Weights of a small transformer language model.
Architecture: rotary positions, biases, attention and MLP in parallel.
Each number is 128 + 32 x the weight over its row's rms, rounded and kept within 0 to 255. Layers, rows and columns count from 0. Numbers have three digits each. The size before them is the row's rms in percent of the matrix's.

# down: layer 5 MLP down (transposed), 896x224, rms 0.124, rows 67-103, columns 96-127
# up: layer 5 MLP up, 896x224, rms 0.108, rows 68-103, columns 96-127
down67 110:156170123117120148117118150117094116101129115144091117153152144118088119104118202168097132111185
up68 103:154105195123152118118087108153166138165090160116069137091141148131099092198153144105127149161129
down68 101:188134120106166089092098100191173104146185117123095203158134093131088039173142177150093124171167
up69 103:153128157183087101135110128172136170139201141121183130101181116096089102101103113139090130107159
down69 108:102163142149084127128117107145180173167090151134139089165138106100152099133115127099153112093099
up70 103:161068081130103120117116116104106143157205144142175162085117175143079100124093086163175149135072
down70 098:102110117116130196125128109201159090128079142126147140067151125116150123146133190171105130092151
up71 102:225060169149159157106141158113118077190142122124144128133107153136165162128127149104115152095156
down71 099:151044111107147119133146127100165101151109093181122125069105082108116137139101097093147095130202
up72 102:152117142119124130148140246110098105124094092138110108143056109087096141171161201091125111160117
down72 100:102092161127132188088128073136102081107144169088166139116146177166103123139072156144137151112135
up73 099:136147106139145171105113101070101109088189111132108101103149076132077177144133097084052187086127
down73 101:160115151181164141179142199158158143161105136159136116139141106060153115113146084186092113136141
up74 100:097029148160089124136138119198147126095116178138087172117137147108146141139111098148158077156118
down74 094:140181109144181125120132187118055110156141118115156090137163098135126122145121151123088134097132
up75 093:143096126135159139116195106149124153096104125086143119162124142140122150152126081130154164092061
down75 098:119153109170067162165152089151106143152069099116173167168133122132137132185108113051145111125146
up76 091:128148174157131133135132208123138152155118138138108119113133232078135149166116151134113114077184
down76 088:127124068119065143072107150121129116131185161152088160061195144199108174123146112154171090141037
up77 103:139180116129096120148165172155100113176075116126163138152148126136097169129136105118085123161181
down77 104:126109110149120023127050159157107132174129117106128178143089118123063139168136121134132107126163
up78 098:124123180144117134096087167122131110170155171147112121140156126091119090095056114106152147160163
down78 100:160136132074135152109153149139043188105146112129134106094127171131163143154135106173149096144152
up79 096:102158116124173145171164096158147182119108115088107152159151177089086110123165123115137117123123
down79 099:198125129157175131130082131132117073125125131137140150195102107112158101113103143111137129098116
up80 096:097111099130102082122178120115137081150124083155076205120108128060145148067181140074144096153164
down80 100:150151182128101103140092173111153104146154064098139118141125078164158100096139074188187167083140
up81 108:133140186130112134094138138154111131085126148081093137132030113143133070156125110116154151100089
down81 098:163109122097142198138116090106139136069162153116122167127146120110118147127135109112216135139129
up82 101:108116161152118177129139089162117106132115124179083093126101072149119155147140161109181115188162
down82 098:116137082170145096087160123058133115111156135142153128244181162095125136138140139117150126140176
up83 095:115118148135117054161102123111117112132075223115152136182190104162144087128149138124149118071063
down83 095:123144110139103144077117095134104125129136098097115126116102107187071103134101135194154107135165
up84 101:088060180129147096097124133148152079135182129089150072134123042145129163143180080160108088123179
down84 105:141154147081164092124116178186112135144109094139129159130181115089094104164160122177141147157093
up85 102:094162124147129149102102190114125076173152079080132127119101165086186156091169167069142112068188
down85 099:108097167075111127160130133114118189108108185132166154117155162142112087120098083149069146179078
up86 097:158115110119091113099158164181090137129125129149108171113148111154136132121129049128155200175136
down86 096:159166134132165110081140168062166132112132177103175113112137073164030126099109154095191093168084
up87 106:143119111128118145138122116120196125139125180068171169111122161134090201132069102112140120161133
down87 113:091138145144116171137099183122093163073111160104125160126115113120150071063112094178181109190205
up88 103:153158114139116182122068147144119157158117129102134167139088174149140139108090141132139197094136
down88 104:049112117093115130121175158116091100107141145141085114119151197133203150101126116121129149160211
up89 105:116100170151125192142124119103145128142109099183150139185115120160138181144149113148144108135169
down89 107:195166131119130069083090126109136146138164167135060176111103125152142151073079093155159103078117
up90 102:083199126161098166167156105084148143181115169034145109097145148154066097173119116153166088113098
down90 117:167160110153168123133106181096085144122112145099083083092139149090134162090118108132108089105123
up91 101:128109189081102113105178121207139082108094096125152149060143144137092142116126096099126182115119
down91 104:120174166060155143107099200091099130142196137101172133176158066084147172118183111160141106144164
up92 105:141041106120155133164141121176143086102107179162127044179136093091168082150098100084105152113122
down92 097:109151127178126127140120140120124087086160162105150172135072172073117135095108108112141096151210
up93 097:141130135102118157129101122115144120153161141099199166114125104122125119202116160149155121114122
down93 097:111104088104119144118130189110139095075118177164094066085167143194118120123121109102092103138129
up94 094:142097094187096123119161126069152145184124122172126097121093116116141130061158148220114143123174
down94 100:182079135159110071126164132131125147153130114138129117188151139071118158096170114081124122124096
up95 104:182166186129127156126123159148140086168130143106119110171050140163094154094123091120090083123154
down95 103:125141133094085192104118146102096046171146158112153137136145176077147165145139144106033153204159
up96 099:160144176139142158165115150143142120197084126157162078166156091109148080103167160079118129110143
down96 095:096154144182107174103149109087091116105090142072155146086160097123143107147088104138113115162105
up97 097:134103096140133141103099146183103139160122125133146146073110092099210120174176123110200088141118
down97 095:136126147128153158128137112082154147094123118135083079191142155205081117143107093140063152149111
up98 092:131148151117111090126160148181090112143130104173075117096093113141130189202103185061091168163093
down98 094:098145115106093138144131118130200146147106147140100102106089141070149104089147106168101151121151
up99 092:104165126176142165104106149136120121160099168096155109146145151120141095117124116103124155134146
down99 090:110148123114079108145135104146097103095172072163112099070101166140133183127174173146134117138189
up100 100:132129099116131129115149090184123124085153092090141145144191129115105137157175125096150145067097
down100 094:049096195145068049117114163093111135141113159167155153157083147124152104141185113154084106102174
up101 103:168144184156114109185165075125163104095162139087140132106165081071118186089139138161126099087111
down101 101:141150104108107154135098105148162112143125158124159056168107129128149122156111089101113169061151
up102 092:149096115100211116123112182093146099100129118145135098160116191106157162147093096152149134077147
down102 094:141081145183091088131173103109103069176102093067165111129103141125099112130134117142179074074165
up103 103:104152082098114121072090176150136153146115121143103152129180139095129094134074188131058098155132
down103 108:184091110147136128101164174124167146143158127119121129170156110128091118123156077130149145165071